{
  "intermediate_size": 512,
  "norm_place": "pre",
  "norm_eps": 1e-05,
  "positions": "learned",
  "attn_scale": 0.177,
  "bias": "none",
  "init": "normal",
  "schedule": "wsd",
  "final_lr_fraction": 0.1
}
Each number is 50 + 12 x the weight over its row's rms, rounded and kept within 0 to 99. Layers, rows and columns count from 0. The size before them is the row's rms in percent of the matrix's.

# layer 2 attention output, 128x128, rms 0.063, rows 0-25, columns 0-127
088:42 36 36 36 53 52 54 54 69 41 58 47 57 53 54 51 50 23 63 32 51 40 44 54 33 36 60 55 40 40 41 55 70 41 49 69 43 40 61 52 24 58 59 45 48 49 64 37 46 31 49 58 40 62 48 53 67 36 64 42 47 41 44 37 30 63 61 66 52 50 18 46 63 42 56 67 38 42 74 47 58 56 45 73 62 39 47 59 34 40 46 45 53 35 24 37 53 27 48 51 68 38 54 55 57 49 44 47 36 61 40 64 44 57 54 31 15 33 57 47 51 43 37 62 65 59 54 74
089:42 47 50 40 48 59 49 59 57 55 62 51 53 51 44 48 51 28 49 55 64 30 56 60 51 54 41 75 60 56 50 52 45 57 56 47 45 40 57 31 52 66 52 42 54 35 45 74 52 38 55 50 50 55 50 53 59 44 41 71 60 45 43 67 49 58 64 73 54 49 54 12 41 50 52 52 37 53 67 32 57 65 37 47 49 29 54 41 25 48 33 57 19 51 70 44 36 57 59 64 62 28 61 51 57 41 42 63 31 49 51 85 35 68 40 45 29 51 63 46 45 48 80 49 33 37 53 64
117:46 48 53 50 53 44 49 42 57 38 54 59 56 40 62 50 58 60 59 57 51 60 62 41 74 25 53 58 51 56 42 49 53 58 50 38 33 59 39 39 62 44 40 33 37 35 64 51 37 35 79 38 42 40 56 60 64 39 62 37 64 58 46 62 71 38 34 38 79 59 57 38 49 40 44 47 50 39 71 52 28 57 52 38 69 40 50 60 62 62 57 37 47 38 60 31 37 38 55 60 47 58 44 62 44 16 38 70 55 15 39 61 56 51 53 75 42 60 48 35 43 43 64 34 53 41 40 35
096:51 28 39 36 62 63 30 57 33 58 42 56 47 56 52 54 63 49 35 62 34 37 37 47 40 69 49 40 59 52 57 56 38 49 72 64 42 39 58 44 35 33 49 59 69 46 49 39 19 61 40 48 38 58 57 42 32 71 33 53 34 49 55 66 45 25 55 49 41 50 57 67 32 47 53 70 40 48 50 56 41 43 66 57 53 51 52 58 31 28 49 49 30 19 23 37 47 56 38 74 69 53 58 51 41 41 55 55 53 47 53 60 55 46 65 60 63 63 44 40 72 54 39 30 57 56 45 58
111:68 66 44 59 46 38 49 44 35 55 60 46 59 59 49 46 38 47 45 72 42 49 56 43 52 47 54 27 49 53 55 50 43 41 71 65 55 46 46 35 64 56 49 40 33 55 40 42 47 43 57 43 53 58 52 47 44 64 63 34 49 63 39 31 56 73 57 36 38 66 77 44 51 62 67 35 58 72 50 70 58 54 71 35 56 56 28 51 23 56 64 71 54 34 66 65 39 70 41 49 27 58 46 41 42 35 50 25 64 56 50 54 54 52 37 67 55 42 20 59 42 49 30 31 41 61 43 50
081:48 60 48 43 58 38 42 51 45 33 74 31 61 59 32 40 62 50 63 54 58 54 64 53 57 55 43 59 37 50 49 32 40 54 61 62 64 41 62 36 45 35 63 50 44 31 48 48 58 53 47 49 43 47 46 58 69 44 55 30 55 56 40 54 70 61 60 57 53 64 66 33 67 60 60 45 72 46 52 52 69 35 36 47 59 39 52 21 29 47 41 67 61 37 57 77 33 70 48 44 79 29 65 56 53 33 37 17 51 70 59 58 53 58 46 68 57 38 60 66 52 41 56 53 47 59 56 51
094:47 35 49 54 54 65 39 53 55 50 51 63 41 42 58 50 47 43 59 45 37 62 47 43 41 21 55 45 63 53 58 27 34 41 59 51 36 69 36 34 56 60 50 49 53 65 42 63 48 64 62 53 68 41 48 60 56 64 56 49 54 54 57 53 52 41 36 53 57 23 55 59 59 47 31 61 80 22 71 48 34 42 33 42 52 38 55 50 42 44 46 67 53 35 52 66 51 42 50 31 68 63 50 76 57 56 42 45 45 74 59 59 42 29 49 44 43 41 42 64 20 68 68 39 48 54 20 38
103:71 55 42 62 40 53 46 44 43 45 59 29 38 55 40 31 55 45 60 51 44 58 53 38 55 47 56 57 68 42 65 39 46 48 52 46 54 67 30 63 47 54 56 41 43 48 49 49 47 67 65 52 57 35 62 54 62 64 56 49 47 52 51 46 58 25 72 41 38 46 66 67 43 37 41 62 64 33 52 65 66 50 44 51 55 73 40 52 18 68 37 53 48 46 53 58 42 48 60 40 50 56 73 78 42 49 32 49 59 66 67 68 42 56 38 45 51 35 19 46 42 54 82 48 74 71 39 34
108:47 49 49 70 65 58 36 38 64 62 57 58 44 52 51 42 53 51 43 64 51 55 85 35 47 67 25 69 51 48 34 38 23 49 66 57 54 50 54 44 57 52 29 53 50 34 47 47 59 43 63 44 46 58 45 72 54 34 37 44 55 68 53 52 79 61 63 60 54 45 45 61 47 41 50 55 60 48 35 41 48 77 64 68 56 59 51 51 41 50 47 43 60 56 57 48 23 58 49 54 36 42 49 61 23 38 79 35 74 64 41 38 67 41 51 66 49 74 61 54 56 32 45 57 49 39 45 40
109:40 38 45 49 62 52 40 50 63 62 46 49 23 49 57 51 56 41 44 35 66 44 67 25 30 64 30 41 41 69 45 28 45 60 50 48 53 44 42 27 43 60 31 59 57 70 43 70 46 30 49 44 55 42 60 39 48 44 41 62 49 62 79 56 65 53 50 66 34 49 55 48 54 50 80 50 37 38 54 46 42 66 37 51 46 56 43 61 31 47 46 43 39 40 42 34 68 28 66 59 37 35 49 55 37 43 63 41 39 37 45 46 67 61 70 44 39 54 41 53 65 46 44 36 79 59 52 34
109:43 41 45 51 66 50 42 48 52 42 40 52 50 62 47 53 47 46 43 49 44 47 62 52 55 54 39 23 47 39 42 67 57 35 62 48 43 36 63 40 49 52 41 52 56 45 45 38 40 37 39 52 65 59 58 43 56 50 39 60 54 49 43 57 27 97 61 61 43 61 64 51 47 64 60 48 70 76 51 37 64 47 46 65 43 46 45 47 40 36 39 41 62 61 28 35 26 61 52 66 47 47 61 40 59 43 80 65 25 54 37 34 46 62 50 67 38 49 51 78 36 52 40 23 47 36 71 52
112:50 53 36 27 55 59 42 69 56 60 47 45 48 55 32 45 43 26 56 48 66 32 51 71 50 51 42 42 49 53 54 41 42 50 50 52 46 42 62 47 41 50 42 52 37 63 51 74 38 45 50 64 44 39 53 55 48 59 41 65 67 53 75 53 54 28 54 81 31 50 66 54 38 45 67 67 43 57 44 44 41 46 41 54 50 49 35 70 25 47 41 70 43 44 39 60 70 53 41 67 71 44 37 47 41 54 59 50 33 54 54 72 66 65 44 28 23 58 26 53 43 53 53 48 82 41 48 34
104:30 35 46 65 57 52 40 46 80 60 63 44 48 61 64 53 60 40 37 26 53 68 65 27 41 68 39 47 41 64 45 45 66 53 37 56 57 48 49 55 47 53 53 50 59 51 59 59 48 47 55 49 49 50 52 51 52 41 37 75 56 58 60 57 74 59 37 62 59 21 19 49 41 52 70 60 48 39 65 36 43 52 46 74 57 50 28 51 39 60 48 55 39 63 48 60 50 47 58 52 65 35 66 36 37 43 37 40 39 39 52 46 72 58 44 43 52 50 74 72 62 77 51 54 65 49 60 28
093:48 55 54 54 60 55 55 46 62 64 57 41 53 50 51 41 50 54 47 32 41 55 79 38 48 55 41 46 44 51 44 48 58 24 37 57 54 50 48 67 62 46 52 58 44 49 62 53 57 56 53 48 52 38 59 38 51 39 53 51 59 48 44 46 57 61 33 54 67 47 44 60 55 30 48 25 53 32 28 56 42 66 53 57 46 60 55 25 57 44 48 37 77 62 17 74 64 40 48 29 47 40 48 37 63 53 75 25 57 59 50 22 79 33 62 56 54 54 62 40 41 42 56 31 46 73 34 28
107:49 51 56 47 48 42 38 56 46 44 57 48 40 36 56 55 53 53 46 56 49 55 58 47 44 55 40 67 41 48 41 30 46 56 55 30 52 41 51 43 55 42 44 68 50 45 44 44 49 57 48 45 47 58 59 47 51 53 41 43 58 66 62 39 57 45 37 53 44 95 46 57 46 67 39 82 58 45 57 47 47 54 54 71 40 62 76 50 31 56 47 46 34 63 69 26 23 69 21 83 69 48 48 54 35 59 48 59 64 21 34 41 39 63 43 67 64 50 47 52 63 43 64 53 55 60 72 63
100:45 47 57 34 44 51 56 32 45 38 59 43 48 54 56 65 48 49 65 23 54 37 67 48 40 36 54 66 54 58 40 58 51 63 54 41 18 46 55 40 59 55 56 47 43 53 32 53 62 53 40 48 46 45 66 36 52 45 48 38 50 49 37 47 41 59 47 59 67 68 52 63 62 52 49 51 57 83 55 33 63 50 44 38 55 60 56 37 69 43 45 36 53 46 35 29 44 63 48 59 36 49 45 41 38 40 76 37 13 20 47 73 51 45 52 37 51 48 77 50 39 35 34 40 25 37 61 61
100:58 58 58 36 54 48 42 57 46 27 47 69 51 54 51 56 56 37 68 37 60 48 40 61 63 40 67 66 47 43 59 55 58 42 63 69 56 40 36 55 32 48 43 50 78 49 36 48 45 42 54 31 68 45 62 70 48 38 73 59 61 49 39 52 63 67 47 46 64 57 72 53 67 39 54 42 46 54 48 45 45 58 53 32 38 46 44 54 48 53 31 49 55 36 17 49 46 63 41 31 61 33 58 61 54 54 75 33 42 83 53 41 55 31 28 58 45 41 30 44 32 52 41 49 25 37 56 40
106:46 54 58 47 33 37 69 41 51 44 59 59 44 46 49 44 49 49 57 53 40 28 55 47 39 42 44 66 58 68 40 58 60 56 59 41 45 68 39 53 75 68 49 64 49 47 45 65 78 68 64 54 51 56 46 54 51 53 61 46 58 50 45 16 54 29 68 59 41 47 53 53 50 71 60 48 38 39 56 49 37 57 41 30 41 54 46 43 45 56 70 45 43 52 56 41 56 24 04 51 49 34 47 51 22 36 47 52 49 17 43 59 48 76 39 63 57 38 54 42 36 58 43 61 53 60 53 56
093:47 51 47 60 70 36 55 55 52 60 52 65 48 57 48 35 43 35 44 55 50 62 50 69 62 61 59 49 28 42 43 58 46 59 50 43 59 50 54 35 56 49 38 51 41 61 49 61 39 48 43 63 54 49 62 43 50 29 46 58 60 58 67 61 47 41 34 70 52 47 51 35 56 66 50 66 43 43 60 35 58 58 64 40 32 43 35 41 69 57 76 69 64 45 46 68 53 31 40 62 53 32 25 19 49 56 51 85 40 35 66 37 40 64 37 68 38 41 70 47 60 49 32 37 58 37 27 61
093:66 67 47 51 46 38 66 40 59 39 42 43 61 58 35 35 37 47 57 60 60 29 44 62 56 42 56 31 34 37 53 38 55 38 58 67 71 63 51 56 57 64 54 31 64 65 54 50 70 54 43 56 49 43 45 51 54 52 48 46 37 52 48 42 54 45 71 35 42 70 50 37 41 49 58 43 43 49 52 77 39 46 46 58 36 73 39 38 56 63 49 65 76 77 34 65 67 45 41 21 48 44 61 50 39 53 25 46 76 56 58 44 62 80 48 54 57 49 39 69 58 57 59 60 62 45 67 39
105:66 56 57 43 76 53 42 60 48 65 61 42 50 42 42 37 48 55 27 63 52 50 46 72 56 58 37 29 37 56 50 54 53 61 57 47 61 29 63 54 33 38 50 57 43 52 24 40 49 62 35 47 56 52 44 59 31 46 41 55 45 51 46 59 48 16 34 34 54 55 78 38 46 44 43 41 52 54 28 66 55 57 87 70 56 38 51 53 51 45 54 57 50 39 50 57 45 53 42 57 63 51 36 36 56 36 60 37 50 45 39 31 40 39 53 74 47 74 34 25 62 37 46 67 55 50 47 29
105:61 44 40 42 46 45 59 55 65 54 51 51 51 52 52 43 42 34 56 67 35 57 41 38 54 46 51 46 35 37 50 26 51 59 50 68 65 57 46 51 43 32 55 60 39 33 35 51 47 41 45 57 48 61 34 60 54 40 65 53 52 47 63 39 43 59 57 63 28 77 26 59 91 43 71 52 50 34 59 55 69 72 52 38 51 49 59 36 20 60 45 43 44 39 52 50 46 50 49 35 61 23 43 57 59 41 51 44 66 82 54 65 62 72 55 31 37 39 32 43 63 45 54 46 40 56 51 62
092:49 62 54 46 42 65 34 44 47 40 48 68 62 43 54 55 46 37 58 52 56 61 37 72 43 16 69 70 54 43 49 42 44 45 45 40 39 36 55 43 66 47 46 34 32 42 60 59 69 62 73 50 53 42 62 47 67 48 56 47 56 48 47 35 51 30 57 56 62 53 27 61 21 59 48 74 37 46 70 38 71 22 32 40 57 45 68 56 62 64 43 53 54 55 40 58 60 65 52 50 68 49 53 38 46 55 42 54 49 63 67 58 40 35 41 47 30 54 72 50 62 36 45 61 72 54 45 70
096:55 45 49 52 53 49 54 45 49 52 59 49 51 44 51 46 35 56 58 55 36 56 49 52 53 55 45 40 40 45 58 53 53 58 29 55 43 59 56 62 39 47 51 42 37 53 54 38 54 45 42 49 47 48 51 60 64 42 69 38 47 38 52 54 52 53 65 45 38 51 52 83 87 21 62 45 52 43 41 45 60 58 57 70 25 66 60 44 65 67 87 45 32 74 38 55 35 54 55 41 21 45 40 52 50 56 71 51 54 58 45 53 28 67 45 48 41 36 56 41 26 38 22 85 52 40 55 45
098:50 53 40 34 40 47 65 53 44 36 38 53 55 57 46 62 46 61 42 51 25 53 25 70 26 43 42 39 59 55 44 60 37 35 53 65 46 53 62 75 62 48 64 59 43 43 59 59 56 52 51 64 40 67 37 48 45 64 57 31 48 38 35 26 38 46 45 47 46 42 29 59 60 45 42 39 49 50 41 54 19 48 59 49 46 34 44 51 71 38 48 51 64 61 24 49 55 24 45 53 48 60 51 33 43 65 55 53 61 56 26 26 75 33 37 32 49 53 48 47 47 73 40 44 62 56 56 70
095:51 57 51 69 60 63 42 60 47 54 63 38 45 46 53 37 59 58 46 58 26 64 62 39 56 80 40 67 50 45 48 41 31 36 43 47 55 51 50 67 58 47 51 64 43 31 64 75 39 55 67 62 56 50 49 54 53 51 48 49 67 55 47 45 55 50 50 64 45 27 42 84 49 46 39 77 45 23 54 36 46 65 34 77 31 69 53 54 48 40 53 49 57 69 52 64 40 61 39 69 51 56 61 50 52 71 46 62 46 48 41 39 58 56 56 56 42 57 82 65 36 57 52 58 71 61 43 33